Weights of a small transformer language model: biases.
Each number is 50 + 10 x the weight over its row's rms, rounded and kept within 0 to 99. Layers, rows and columns count from 0. The size before them is the row's rms in percent of the matrix's.

# gate: layer 10 MLP gate, 640x320, rms 0.132, rows 11-65, columns 280-319
# up: layer 10 MLP up, 640x320, rms 0.147, rows 11-64, columns 280-319
# down: layer 10 MLP down (transposed), 640x320, rms 0.144, rows 11-64, columns 280-319
gate11 103:53 49 38 48 51 41 54 61 66 40 44 44 47 53 49 51 40 56 32 39 51 49 53 35 66 41 46 51 52 36 27 38 57 66 53 54 50 43 38 65
up11 099:41 37 66 46 45 49 59 56 40 46 57 47 35 39 37 50 42 45 58 45 65 48 52 59 35 47 50 55 56 57 62 59 54 35 32 55 40 49 61 56
down11 098:62 51 45 37 69 54 54 50 46 45 39 35 48 54 60 53 52 43 64 56 19 46 52 65 66 37 56 71 58 42 57 43 62 27 39 63 37 60 45 29
gate12 102:36 43 45 42 38 44 42 37 45 58 44 38 65 56 41 53 48 28 39 42 65 37 44 61 44 33 53 51 29 48 43 39 36 55 50 58 57 50 45 58
up12 106:47 43 38 64 63 48 48 67 47 39 47 67 44 55 38 30 42 34 40 49 37 63 45 46 63 27 45 49 53 67 38 49 61 44 46 34 39 51 67 68
down12 104:59 51 33 46 57 41 36 53 53 32 64 50 61 45 37 48 50 44 48 62 58 52 58 44 55 39 50 47 46 46 53 72 50 50 57 64 57 40 34 70
gate13 096:40 58 48 48 33 69 44 41 35 50 42 31 67 47 53 51 53 55 56 46 50 25 57 60 47 50 57 51 47 30 52 42 64 53 39 51 45 57 59 40
up13 097:48 55 43 50 57 38 53 38 50 49 50 34 35 28 58 42 31 62 40 36 62 57 53 27 46 59 49 56 37 46 35 59 54 63 62 53 41 42 41 55
down13 096:49 49 53 41 46 49 58 49 68 37 55 47 54 44 44 59 56 44 47 54 59 36 47 52 53 52 49 58 50 48 60 54 56 38 64 40 41 51 38 56
gate14 098:55 45 43 59 43 37 40 77 37 61 53 34 59 71 32 61 42 34 69 51 44 55 40 65 52 67 56 46 59 48 52 42 59 74 30 44 62 46 41 51
up14 099:38 44 49 46 38 55 43 48 44 53 43 38 62 41 64 52 41 54 60 54 33 77 61 44 64 60 40 63 53 57 65 39 39 50 57 53 43 37 41 50
down14 102:70 37 50 63 54 42 52 61 52 60 47 60 51 52 45 38 52 43 42 45 48 55 67 42 42 65 57 42 45 28 45 62 58 56 47 52 48 44 48 39
gate15 099:47 64 45 52 59 47 41 49 37 44 44 51 53 56 46 53 49 41 41 41 55 73 36 41 53 58 43 53 67 52 38 57 40 57 32 32 65 37 47 45
up15 102:60 49 67 38 44 48 66 48 43 58 51 55 45 59 61 49 41 59 43 42 60 44 68 59 41 51 17 57 41 52 66 50 52 55 60 54 53 44 37 54
down15 099:51 49 60 46 50 55 55 40 64 52 44 45 60 54 53 38 41 41 36 50 42 71 50 57 46 54 36 58 66 44 66 50 58 69 68 52 75 41 54 52
gate16 095:63 57 51 54 44 57 55 38 41 57 56 42 56 51 44 61 49 54 55 39 44 58 42 54 57 57 48 53 35 36 51 40 50 60 54 40 46 60 41 51
up16 096:48 36 57 50 44 66 37 34 53 55 48 42 35 49 51 49 45 52 45 50 39 52 58 67 58 70 59 49 52 44 67 42 65 52 44 59 43 38 44 50
down16 095:69 44 25 44 56 39 49 43 58 56 52 61 43 46 44 41 65 65 49 52 63 47 43 35 51 30 52 58 44 61 55 39 46 30 54 52 45 39 62 52
gate17 104:49 39 53 52 57 36 51 48 52 64 67 46 48 49 50 46 66 65 49 42 39 58 41 48 65 49 44 33 59 42 45 52 58 68 45 60 41 48 44 42
up17 101:64 65 57 65 48 55 60 62 44 45 43 53 43 43 52 38 51 45 48 47 42 54 53 52 56 59 42 58 68 41 61 38 43 38 50 57 45 70 47 54
down17 099:68 46 58 57 34 42 45 46 47 63 57 53 52 51 63 60 40 41 46 55 63 44 30 51 57 50 68 37 53 42 36 63 50 67 49 37 48 68 58 48
gate18 104:22 50 54 62 50 53 59 53 58 49 65 37 63 37 50 53 41 44 65 35 54 54 39 55 46 47 50 47 55 70 44 42 46 55 47 52 42 40 34 54
up18 100:52 45 54 44 69 61 53 44 30 57 55 56 54 42 71 40 49 35 50 46 61 46 43 54 46 57 49 47 33 52 59 50 49 42 74 48 45 49 33 48
down18 101:42 56 51 45 59 45 61 50 50 54 63 47 48 43 41 65 33 36 57 60 63 54 30 44 41 37 47 41 66 26 76 68 25 43 55 52 58 39 58 41
gate19 090:61 59 70 62 61 45 57 43 37 50 56 52 48 64 44 70 48 57 57 55 57 34 47 55 43 54 53 25 51 42 52 34 45 53 29 53 57 62 43 56
up19 090:58 51 47 44 40 64 50 45 41 43 41 57 54 44 61 58 66 44 67 50 40 42 54 60 49 37 52 76 55 51 53 39 50 57 48 38 43 51 51 55
down19 096:73 59 46 59 53 57 41 31 60 34 59 53 53 61 48 31 33 50 35 46 61 54 53 44 51 62 55 48 62 63 55 48 48 90 53 57 41 34 39 43
gate20 101:54 50 61 50 47 38 57 64 42 49 57 40 26 44 65 64 58 40 41 49 44 45 46 46 79 44 48 56 61 52 58 61 64 66 59 47 60 68 32 40
up20 100:54 43 55 30 33 62 43 69 46 48 48 34 53 55 51 51 69 66 57 48 68 42 60 72 54 54 56 50 57 60 51 45 45 53 56 59 42 60 63 42
down20 083:63 53 57 61 55 53 45 50 54 54 34 50 56 65 62 49 53 20 70 43 48 54 59 47 50 50 54 42 49 46 61 28 62 55 62 26 52 43 56 55
gate21 100:38 45 34 53 48 39 53 46 21 58 57 50 43 54 55 20 51 51 40 53 42 68 53 58 60 38 38 60 63 38 59 54 84 46 44 36 48 56 59 52
up21 097:51 39 56 55 54 60 48 48 49 57 33 32 52 52 58 45 42 49 36 49 58 38 44 53 44 54 59 53 47 67 68 43 44 41 44 73 31 54 34 50
down21 104:42 36 41 61 50 44 46 47 46 41 34 65 46 61 38 36 47 49 52 53 40 51 43 55 51 35 41 44 55 58 56 43 44 99 55 30 52 36 56 48
gate22 102:55 51 34 57 50 55 63 43 57 46 41 46 43 51 52 73 52 50 35 66 36 57 59 53 53 44 43 50 39 34 54 56 56 63 55 42 46 50 47 51
up22 102:33 39 49 51 63 25 57 51 33 45 30 54 29 49 56 45 60 49 59 52 57 61 51 60 45 53 40 50 49 59 58 65 56 61 58 71 57 46 51 33
down22 102:47 54 51 50 61 65 42 51 50 42 56 54 62 49 51 36 59 47 56 62 51 60 50 29 63 52 54 41 51 54 58 53 55 54 56 63 57 62 39 40
gate23 103:50 58 37 42 51 56 67 58 44 43 24 70 32 54 50 42 32 52 62 57 55 55 35 49 44 37 56 31 39 43 56 61 50 63 40 48 36 57 45 45
up23 103:61 56 44 41 52 36 61 67 43 66 41 44 50 47 40 53 39 45 33 63 39 46 44 52 55 58 45 51 46 40 52 50 61 48 39 51 55 52 59 65
down23 107:57 35 55 37 52 37 34 36 46 47 62 33 46 65 39 43 53 63 49 41 55 54 28 63 57 50 41 50 55 58 46 46 64 29 36 51 63 61 55 49
gate24 102:47 44 34 58 26 38 54 56 57 41 57 38 66 43 56 64 35 59 51 35 45 32 44 44 56 51 47 39 54 46 32 37 43 60 52 46 65 58 46 49
up24 106:41 36 60 27 64 46 39 42 56 37 61 67 39 52 52 52 56 65 48 62 46 40 35 68 67 50 35 64 55 41 48 38 62 55 51 26 38 48 48 65
down24 107:54 35 41 46 54 63 69 63 73 53 51 61 52 62 44 41 38 56 46 36 65 44 40 57 53 65 35 63 36 46 54 66 31 46 61 46 64 70 51 77
gate25 106:54 46 37 55 65 40 53 56 48 56 61 58 33 48 44 27 48 33 53 48 48 41 41 55 42 51 55 58 39 45 23 59 54 58 45 41 48 52 60 22
up25 104:58 42 49 46 37 59 63 65 32 45 63 30 45 53 55 38 52 57 57 68 51 52 37 60 52 34 52 46 52 47 46 56 52 38 47 63 52 58 69 61
down25 103:45 43 44 46 45 44 64 54 59 43 58 63 35 53 49 61 52 47 58 56 47 60 55 46 46 52 60 53 49 30 49 54 73 88 52 58 40 45 64 73
gate26 095:46 66 40 47 38 46 60 64 40 59 58 51 40 23 46 41 35 55 40 42 53 47 50 31 40 67 48 49 45 51 59 53 50 43 64 33 55 56 31 50
up26 099:33 47 35 44 53 47 48 28 41 51 62 63 53 41 44 43 76 45 47 52 49 46 44 46 54 61 59 54 52 58 50 40 43 66 58 36 52 22 47 60
down26 095:61 43 49 58 57 61 55 48 71 38 58 50 62 50 46 43 48 49 59 41 55 36 49 62 44 38 45 68 62 52 36 51 53 63 38 50 47 44 54 53
gate27 089:46 59 68 50 59 59 46 58 52 70 31 40 55 50 43 49 44 52 53 72 48 45 72 42 43 54 44 61 43 50 48 34 44 56 52 44 64 50 36 63
up27 096:38 49 57 62 43 37 57 54 53 35 63 56 24 37 66 56 54 38 61 50 63 46 41 44 47 47 45 47 65 41 42 58 57 57 65 44 73 59 56 40
down27 091:38 66 48 40 64 61 61 32 49 33 56 48 59 65 41 35 31 56 48 46 40 55 62 38 38 34 40 57 43 56 54 60 47 34 37 67 62 57 65 50
gate28 097:50 43 56 29 61 57 29 42 58 55 54 38 54 36 31 39 51 51 51 48 60 33 77 41 55 81 55 50 54 65 53 36 50 50 53 48 58 42 61 56
up28 098:47 55 62 38 52 58 37 61 44 52 55 44 43 48 58 30 55 62 47 38 62 52 60 39 40 54 27 49 59 38 69 35 46 68 51 50 51 53 44 60
down28 098:57 30 61 46 48 32 57 57 59 49 48 30 40 42 44 48 39 51 37 50 52 39 54 44 41 46 58 53 44 55 39 58 53 68 54 29 54 46 50 57
gate29 103:52 49 49 37 46 41 50 50 60 55 64 49 40 39 44 52 58 51 51 43 53 52 48 41 50 66 43 30 51 60 29 59 45 50 67 59 38 47 70 36
up29 099:28 34 37 43 61 29 40 53 55 36 49 42 41 40 60 55 40 34 47 57 61 50 66 49 56 58 47 63 66 51 60 37 43 52 48 45 51 43 57 55
down29 103:51 51 45 59 47 43 46 50 53 66 57 40 58 45 41 40 56 49 47 41 59 39 41 59 55 43 44 46 49 62 57 50 32 32 53 59 58 49 62 47
gate30 100:37 51 54 53 43 41 14 59 48 58 52 65 49 50 40 44 45 34 42 49 44 57 44 54 55 47 38 35 48 63 56 52 40 43 60 44 47 55 43 35
up30 094:48 28 24 51 39 58 48 58 36 60 50 47 51 64 61 43 38 34 51 50 48 45 71 46 55 52 42 34 54 63 44 43 46 46 52 42 42 31 51 34
down30 102:55 41 41 52 79 40 43 31 57 51 66 68 51 51 46 60 42 67 25 62 48 38 48 36 60 44 55 53 35 43 53 51 54 57 56 49 44 44 59 51
gate31 103:49 39 54 34 48 46 77 55 27 62 42 47 46 38 66 55 32 38 52 63 42 49 45 58 43 76 35 61 60 50 31 46 69 60 43 38 66 69 48 46
up31 102:56 49 56 67 55 48 58 49 57 39 42 36 29 60 59 42 52 31 39 66 38 43 58 61 48 46 51 42 55 45 51 57 43 61 42 57 42 61 42 43
down31 107:69 50 63 61 44 61 31 67 54 43 71 45 48 56 44 58 65 47 53 51 50 47 38 66 69 39 34 52 60 56 64 61 39 37 57 50 53 65 45 43
gate32 108:51 51 55 32 54 49 61 64 59 37 40 58 42 40 59 50 34 58 33 66 60 65 54 49 44 60 42 56 45 29 51 54 51 68 54 51 57 59 65 55
up32 101:30 55 62 48 50 51 67 54 58 57 63 41 39 36 32 37 62 45 21 56 44 53 33 65 40 47 61 43 42 45 47 37 56 36 55 31 55 42 32 46
down32 098:44 37 54 46 47 48 68 43 55 54 49 59 71 53 41 37 59 40 45 41 65 47 41 40 44 56 45 52 63 44 50 44 63 77 44 60 55 67 44 64
gate33 092:66 54 51 41 41 47 48 58 61 48 45 72 58 35 66 47 55 58 36 66 39 70 42 61 45 72 46 56 58 42 59 59 39 70 72 74 62 43 32 43
up33 100:42 51 62 39 39 40 65 47 52 42 57 59 52 48 44 35 40 47 47 52 57 76 44 56 51 43 41 44 61 43 50 52 70 61 52 41 64 59 60 47
down33 093:46 51 55 48 55 43 61 40 52 28 45 48 52 50 64 44 45 59 32 59 61 44 32 49 43 52 48 25 51 40 36 58 45 51 48 54 48 44 55 59
gate34 097:52 59 53 52 59 34 56 41 49 42 43 47 48 38 33 48 60 40 37 55 53 38 43 40 65 54 61 70 62 54 34 58 52 66 65 44 56 54 45 66
up34 102:47 42 40 67 44 45 59 62 62 67 37 73 43 35 48 61 58 56 56 71 35 54 41 62 56 59 26 56 56 34 51 50 56 64 37 64 62 64 45 43
down34 104:46 39 57 38 37 25 68 42 48 57 54 47 56 92 54 39 53 57 58 58 57 56 32 43 62 62 37 63 44 55 48 52 40 59 49 60 54 48 49 50
gate35 092:48 43 65 27 42 63 40 51 38 39 56 50 45 43 55 34 71 53 45 56 43 54 49 48 57 53 34 50 57 44 43 56 56 48 60 41 57 44 47 50
up35 095:64 45 37 64 50 40 40 38 52 41 39 57 56 41 47 47 39 58 61 51 37 53 44 56 54 43 40 38 28 23 48 56 62 43 45 61 48 60 46 50
down35 102:39 67 57 47 48 32 52 54 53 48 50 49 48 68 63 55 48 42 61 38 67 54 51 53 42 35 70 38 77 44 75 45 42 66 63 47 49 47 45 41
gate36 100:48 39 58 54 62 52 71 50 54 58 46 28 41 37 36 60 53 34 44 54 56 62 43 51 30 56 49 44 64 44 59 39 45 66 34 63 51 49 56 54
up36 103:53 41 52 50 44 58 50 43 43 56 43 53 62 60 62 62 67 60 50 42 40 47 28 42 56 52 61 63 58 60 51 63 44 32 41 62 44 36 46 38
down36 099:54 39 38 53 48 46 60 33 46 60 64 40 52 54 58 54 51 48 37 50 35 42 41 53 35 60 63 53 29 45 45 46 32 56 61 43 42 37 48 50
gate37 106:46 42 55 52 65 47 59 38 44 75 46 56 56 55 54 39 37 33 74 33 62 50 69 34 51 78 61 57 46 47 50 52 48 48 58 32 52 36 53 73
up37 097:43 61 50 65 42 57 45 54 57 60 51 58 48 43 43 49 44 50 47 61 54 58 61 74 55 34 58 39 38 62 58 42 54 47 66 56 50 38 39 54
down37 100:61 66 54 51 46 45 60 41 53 58 50 49 57 60 63 49 56 39 44 66 44 62 45 59 63 46 40 49 45 54 24 57 53 66 65 41 44 51 43 53
gate38 100:53 42 54 48 62 53 59 46 55 52 35 50 35 54 62 63 41 43 57 41 56 71 51 49 55 54 60 43 43 32 53 49 34 29 61 58 58 41 64 64
up38 093:50 56 59 56 46 52 52 58 36 67 66 61 57 57 61 63 40 40 45 55 52 59 35 63 59 42 66 50 59 57 61 42 53 75 48 58 54 40 55 69
down38 099:55 60 60 63 54 54 48 49 62 55 57 37 43 62 50 39 50 48 40 27 44 46 56 50 49 39 31 67 53 47 61 46 32 73 60 41 38 51 35 39
gate39 098:45 51 71 43 43 44 59 57 43 52 47 46 55 36 56 51 55 37 64 48 48 44 37 50 54 62 69 59 61 46 45 29 62 52 39 45 56 68 39 54
up39 095:51 51 50 41 53 55 45 63 58 47 54 33 53 66 40 72 54 53 38 50 51 52 46 52 65 42 45 35 51 44 48 51 48 48 61 36 47 57 48 74
down39 090:62 40 47 63 62 38 60 60 52 32 49 51 53 55 48 53 41 50 47 64 71 49 60 66 42 53 58 51 48 43 43 62 31 37 47 46 49 57 40 49
gate40 102:50 58 57 50 48 57 48 40 57 58 43 44 43 44 57 45 45 46 51 50 66 47 40 55 57 48 41 53 31 55 56 61 43 52 42 46 42 46 56 30
up40 104:39 55 46 51 60 54 37 69 54 56 52 49 63 48 35 42 56 53 55 52 51 41 51 72 54 63 61 34 54 54 55 46 34 58 42 44 52 61 42 51
down40 100:43 55 40 40 43 41 57 40 44 36 32 43 74 62 71 65 53 45 59 41 48 34 56 51 45 68 54 63 60 33 52 56 64 25 52 46 28 55 47 30
gate41 101:58 45 54 66 49 41 57 48 63 60 42 66 47 50 52 50 51 64 54 49 61 69 46 45 31 58 57 50 53 61 45 21 51 56 45 32 43 40 56 56
up41 111:56 57 46 40 65 55 58 43 41 41 48 44 43 47 48 58 41 54 56 49 53 53 38 33 69 52 41 54 41 56 61 23 49 51 41 53 45 50 56 47
down41 108:49 52 43 49 39 50 38 32 39 56 54 62 36 51 55 53 68 42 35 64 39 60 43 58 48 44 36 52 29 43 47 50 52 77 34 42 51 56 54 52
gate42 090:58 46 47 62 57 50 38 62 74 40 40 40 52 55 41 56 45 57 45 50 52 68 70 54 59 42 53 52 41 39 48 64 43 68 63 62 71 51 63 48
up42 095:32 49 42 64 52 41 35 62 61 47 56 58 48 39 38 49 57 53 55 63 62 32 59 75 61 54 61 38 53 55 65 36 49 44 46 44 62 49 47 56
down42 096:45 56 47 48 50 51 57 40 49 41 50 37 36 52 46 50 41 49 57 60 47 53 51 49 41 55 71 39 61 36 48 46 45 19 30 46 56 51 65 48
gate43 104:58 50 43 43 55 58 46 58 40 52 49 25 62 31 38 38 40 65 56 36 49 52 61 63 41 53 68 53 52 35 65 40 47 59 46 35 61 46 50 44
up43 100:54 39 38 51 50 59 76 56 69 47 30 25 61 54 35 49 62 35 50 54 49 45 52 50 49 40 20 47 58 47 42 43 58 53 52 52 74 62 67 57
down43 097:59 57 56 73 54 52 52 44 45 49 48 44 50 58 62 62 47 42 56 48 40 44 48 34 44 50 41 47 52 54 50 61 68 55 47 45 72 47 35 51
gate44 101:30 55 51 57 63 41 50 60 64 65 49 47 46 45 61 45 58 44 48 41 44 38 38 38 50 55 57 32 41 40 26 47 50 46 40 50 44 32 50 45
up44 110:56 47 46 55 30 51 53 50 45 31 48 34 50 44 58 67 46 51 56 59 41 57 54 60 58 53 35 57 41 50 42 47 55 72 48 41 63 56 53 37
down44 102:55 47 36 55 70 40 29 42 52 51 62 45 55 57 59 42 37 53 65 52 41 35 65 33 45 51 63 41 46 45 40 51 58 41 33 40 49 30 61 61
gate45 101:57 36 58 72 79 55 41 44 49 36 52 45 44 58 42 29 51 48 49 45 69 45 59 52 60 59 59 64 50 42 65 41 40 54 29 45 40 64 53 45
up45 102:40 54 54 65 53 52 53 61 47 25 34 59 47 48 50 53 26 49 39 49 69 52 63 44 42 49 61 52 48 41 50 32 61 60 67 49 50 58 53 54
down45 103:53 54 49 37 49 49 81 49 47 55 39 55 47 53 57 55 56 58 63 51 60 40 49 35 55 67 38 57 50 48 54 36 58 37 45 49 54 42 53 41
gate46 106:54 50 29 62 53 56 38 50 60 60 49 50 54 38 46 49 67 55 55 39 55 51 47 43 48 66 57 52 69 51 51 49 48 60 53 58 16 51 61 55
up46 104:44 45 47 53 39 44 48 37 50 41 37 67 44 64 51 48 60 25 49 34 55 56 47 47 50 44 43 53 81 38 49 53 51 59 53 43 51 42 55 52
down46 101:71 54 50 51 45 46 41 36 52 44 37 66 55 55 42 36 54 32 50 52 49 62 55 45 52 46 52 45 51 73 50 51 51 55 49 50 56 60 43 46
gate47 110:48 65 38 52 47 51 61 65 57 57 45 42 38 57 40 47 46 41 51 87 66 39 66 57 68 57 38 44 59 48 45 55 39 49 62 41 64 43 51 43
up47 107:45 49 55 34 54 53 53 48 53 62 41 43 42 48 52 51 42 62 64 47 50 43 29 28 43 42 55 57 60 35 51 56 46 62 56 50 50 47 58 47
down47 103:58 47 53 49 45 52 40 45 61 44 46 57 33 58 58 56 66 42 45 51 31 46 35 41 62 46 57 41 67 54 47 45 42 25 53 37 46 42 59 50
gate48 098:48 30 57 42 46 66 59 60 37 41 50 57 42 44 48 40 43 37 56 53 46 38 47 56 58 55 61 64 57 63 40 51 54 54 57 44 45 56 60 42
up48 100:43 57 50 61 66 49 39 55 61 49 45 57 58 59 44 48 50 50 47 55 45 49 63 41 65 44 47 47 50 60 61 55 51 52 65 48 72 52 37 47
down48 109:46 31 60 62 48 44 43 47 55 47 33 32 53 54 61 54 42 52 66 48 43 60 66 64 59 63 51 36 65 51 49 47 52 36 50 29 39 53 30 53
gate49 105:56 58 49 63 43 52 53 43 45 41 41 60 36 58 45 61 54 46 51 40 37 52 40 53 41 48 63 58 51 43 58 41 48 52 52 44 37 46 54 51
up49 108:51 40 59 50 48 42 66 44 44 44 45 47 64 45 50 53 52 60 38 56 46 65 50 47 52 74 59 45 53 58 47 46 55 42 60 59 64 49 42 39
down49 109:58 44 55 51 57 58 37 46 64 55 45 52 53 40 56 44 48 37 68 63 44 60 58 65 48 57 44 34 65 42 48 36 32 73 63 54 75 36 42 33
gate50 095:61 62 54 49 45 37 41 53 54 63 56 30 48 47 59 45 62 55 58 32 47 25 74 49 48 49 53 53 47 41 55 62 54 49 63 43 45 55 42 67
up50 096:42 49 62 54 48 46 63 58 35 56 56 52 44 68 45 55 46 46 44 48 61 36 64 57 50 58 48 48 40 68 63 37 52 62 28 36 57 32 38 53
down50 092:59 61 45 57 48 41 49 30 53 54 59 41 57 57 46 63 39 59 48 65 46 36 67 41 24 40 69 47 44 64 43 61 27 59 72 50 42 61 60 55
gate51 097:43 54 45 61 70 66 64 54 62 51 42 47 46 68 65 46 47 57 57 46 49 42 46 48 53 47 48 56 52 39 56 61 43 49 55 62 47 51 50 43
up51 098:43 35 54 55 66 47 47 49 54 56 49 53 55 47 60 53 57 60 63 42 43 41 53 65 71 49 50 56 41 39 44 56 58 49 48 72 38 44 46 45
down51 095:51 32 61 52 47 47 41 49 55 42 49 49 57 44 42 36 54 48 54 49 53 44 28 55 43 60 44 41 51 44 39 35 54 64 51 71 61 53 62 32
gate52 100:46 42 44 41 47 40 29 49 43 36 51 57 49 55 50 39 46 49 61 41 41 63 52 26 57 48 57 63 49 54 57 51 43 38 48 56 42 50 60 48
up52 094:53 27 61 58 52 38 54 42 52 48 38 51 48 65 42 37 42 65 52 64 46 64 66 46 42 53 64 34 63 42 60 61 49 63 29 59 51 44 58 55
down52 095:35 39 49 49 50 55 51 46 35 79 46 60 49 41 59 65 44 37 73 46 50 53 61 45 63 32 51 65 52 60 33 32 57 96 43 38 39 62 62 51
gate53 091:51 67 42 57 67 54 29 60 44 56 40 39 50 26 68 49 46 40 54 45 71 34 51 56 48 47 51 48 52 61 51 54 43 30 53 53 49 40 53 51
up53 091:54 75 58 59 58 40 35 30 61 50 54 54 49 36 59 38 54 53 54 55 56 45 58 44 39 48 54 42 54 52 60 67 57 39 59 46 45 52 34 55
down53 107:48 45 61 47 55 48 57 56 54 54 54 69 35 63 54 47 57 56 63 59 47 64 44 45 58 59 44 39 57 38 56 38 46 00 44 45 47 53 57 62
gate54 100:38 72 59 51 42 51 57 40 55 47 36 52 50 56 41 48 48 55 40 40 75 56 52 45 54 43 39 45 66 37 43 22 40 59 39 39 24 55 54 35
up54 095:68 49 46 64 55 56 64 52 61 37 56 36 42 44 51 48 27 54 48 53 39 49 69 54 50 61 33 63 43 43 35 59 36 55 56 49 41 47 52 48
down54 105:76 45 52 45 42 50 51 46 60 57 62 50 49 29 45 29 40 35 61 30 47 50 43 50 35 35 53 50 61 62 63 43 35 62 41 52 38 46 63 51
gate55 100:59 40 47 59 30 52 53 43 67 39 42 57 60 40 56 33 45 45 49 44 46 67 50 56 63 52 42 47 35 66 63 42 37 47 41 46 51 53 49 47
up55 095:54 33 42 54 58 50 53 50 58 60 53 61 57 53 25 35 62 36 53 42 49 49 60 42 52 56 46 48 48 54 62 48 50 45 32 50 65 58 56 24
down55 102:39 48 34 40 51 47 52 44 45 61 56 40 50 44 51 57 50 53 39 39 53 35 61 53 54 41 54 44 19 59 39 32 62 52 41 42 39 51 32 58
gate56 101:39 59 33 64 62 52 55 33 41 46 51 52 50 57 53 35 47 47 42 63 40 53 57 43 47 51 38 51 44 63 50 53 71 53 59 36 60 48 55 39
up56 099:60 59 59 60 71 43 37 53 45 56 47 52 59 48 63 47 36 46 56 42 54 65 46 45 43 50 49 59 46 53 51 60 47 58 38 45 58 59 58 70
down56 095:57 44 59 61 53 37 56 35 46 61 47 37 55 42 49 44 46 49 49 62 51 41 58 52 47 49 55 48 52 56 58 51 49 26 61 23 46 61 63 42
gate57 098:52 52 48 63 41 45 67 43 55 57 51 51 43 61 47 32 51 33 45 47 62 52 60 49 81 48 54 34 43 65 59 51 41 68 55 42 55 42 63 59
up57 101:60 61 59 53 59 49 40 52 56 79 38 56 38 65 55 38 46 63 42 64 55 26 43 55 53 57 61 58 52 46 33 47 53 42 38 53 38 71 42 51
down57 108:56 57 29 37 52 45 43 53 66 43 44 25 45 46 61 31 41 44 38 52 45 50 42 51 32 54 28 57 60 43 65 55 51 49 53 36 47 45 43 48
gate58 107:45 57 55 47 39 27 65 31 46 71 39 56 46 39 31 59 64 43 56 35 36 30 38 30 43 61 67 54 58 58 44 49 50 69 54 48 40 64 58 53
up58 110:46 49 43 53 57 44 68 54 55 40 65 68 51 30 48 53 60 72 43 38 54 63 37 35 62 44 52 51 60 59 49 36 39 43 58 34 69 48 61 66
down58 110:60 53 71 53 55 60 48 31 51 42 63 42 47 58 37 49 75 67 41 39 33 57 42 41 61 36 48 58 51 55 52 50 44 45 52 57 48 69 66 37
gate59 105:45 43 40 59 32 47 47 47 39 48 51 40 39 46 53 59 34 60 48 50 42 40 58 50 48 45 40 47 52 40 51 41 35 48 47 40 48 70 42 54
up59 101:47 40 63 47 47 52 30 50 57 41 31 43 47 46 59 28 51 47 49 48 41 44 51 55 45 40 54 50 51 47 62 46 56 50 40 68 57 57 52 60
down59 099:55 56 62 62 59 50 41 36 59 43 61 49 57 53 49 56 41 44 33 35 58 62 47 51 52 45 36 73 42 65 54 56 55 45 63 61 61 47 48 57
gate60 098:49 60 39 34 63 57 46 58 27 48 42 53 55 40 47 49 42 51 53 49 47 43 46 41 46 44 28 54 47 54 44 31 46 54 62 44 47 47 48 47
up60 097:45 57 49 47 60 48 65 49 36 54 43 54 57 50 29 56 57 50 49 56 48 43 31 62 40 53 61 43 49 43 61 61 62 56 59 66 40 50 46 54
down60 100:39 61 43 29 61 59 48 42 43 36 38 64 35 46 38 43 48 53 38 47 38 54 66 45 43 45 73 74 42 59 28 52 40 68 43 64 63 46 43 42
gate61 106:48 44 47 41 24 40 40 56 39 46 64 53 44 38 52 49 52 47 45 42 45 59 45 48 56 55 37 49 49 27 55 40 49 70 53 45 53 58 46 45
up61 099:57 59 38 44 48 39 62 60 44 74 62 35 55 44 45 57 55 60 42 48 31 47 52 50 54 62 59 55 59 36 54 53 37 44 50 53 52 75 47 67
down61 088:56 50 49 51 48 46 43 49 47 44 53 48 54 10 55 37 59 49 56 51 75 47 58 39 54 63 49 54 69 62 51 52 43 51 70 36 45 56 57 34
gate62 087:67 59 46 44 30 53 51 83 52 42 43 49 43 61 63 47 52 60 55 31 60 45 56 56 59 35 71 48 61 62 60 38 50 53 59 55 41 28 50 50
up62 098:37 55 34 41 77 36 41 41 54 36 58 43 68 45 29 71 39 37 63 56 58 49 41 63 50 59 34 33 42 36 47 42 49 55 48 53 43 60 49 52
down62 084:62 48 60 47 31 64 61 65 51 55 43 61 50 58 45 61 45 68 47 66 43 44 55 48 57 50 59 48 55 49 54 49 39 39 48 75 68 47 45 56
gate63 100:47 57 44 62 50 52 58 53 40 50 54 45 51 42 43 56 32 42 44 46 64 47 45 44 58 46 51 50 45 43 37 45 59 57 62 39 58 49 57 38
up63 102:42 53 44 51 54 55 54 45 31 45 39 56 41 59 31 54 53 47 47 51 48 35 47 51 56 48 50 50 51 31 40 38 50 45 51 33 38 55 44 55
down63 104:50 33 42 62 63 45 54 45 43 45 50 50 38 44 40 47 52 41 35 51 42 53 53 49 40 36 42 72 34 52 43 37 51 38 34 33 55 44 52 62
gate64 102:48 50 45 48 61 52 50 48 49 55 26 48 47 42 46 38 53 65 64 57 38 52 57 50 52 67 40 47 59 48 48 50 51 57 62 42 48 52 55 52
up64 094:46 54 41 54 41 65 53 57 47 32 48 57 52 52 52 57 40 56 40 61 42 50 50 38 52 50 46 56 44 61 41 41 47 52 51 68 40 48 58 54
down64 101:51 64 57 44 54 30 57 62 59 51 63 61 49 48 50 56 63 50 46 64 44 66 71 60 49 65 49 50 51 65 46 54 39 45 49 56 36 56 54 41
gate65 093:44 54 31 44 47 42 57 46 48 37 71 47 40 32 49 39 54 50 29 55 53 45 43 52 47 48 58 64 61 45 34 41 54 36 41 59 39 65 33 46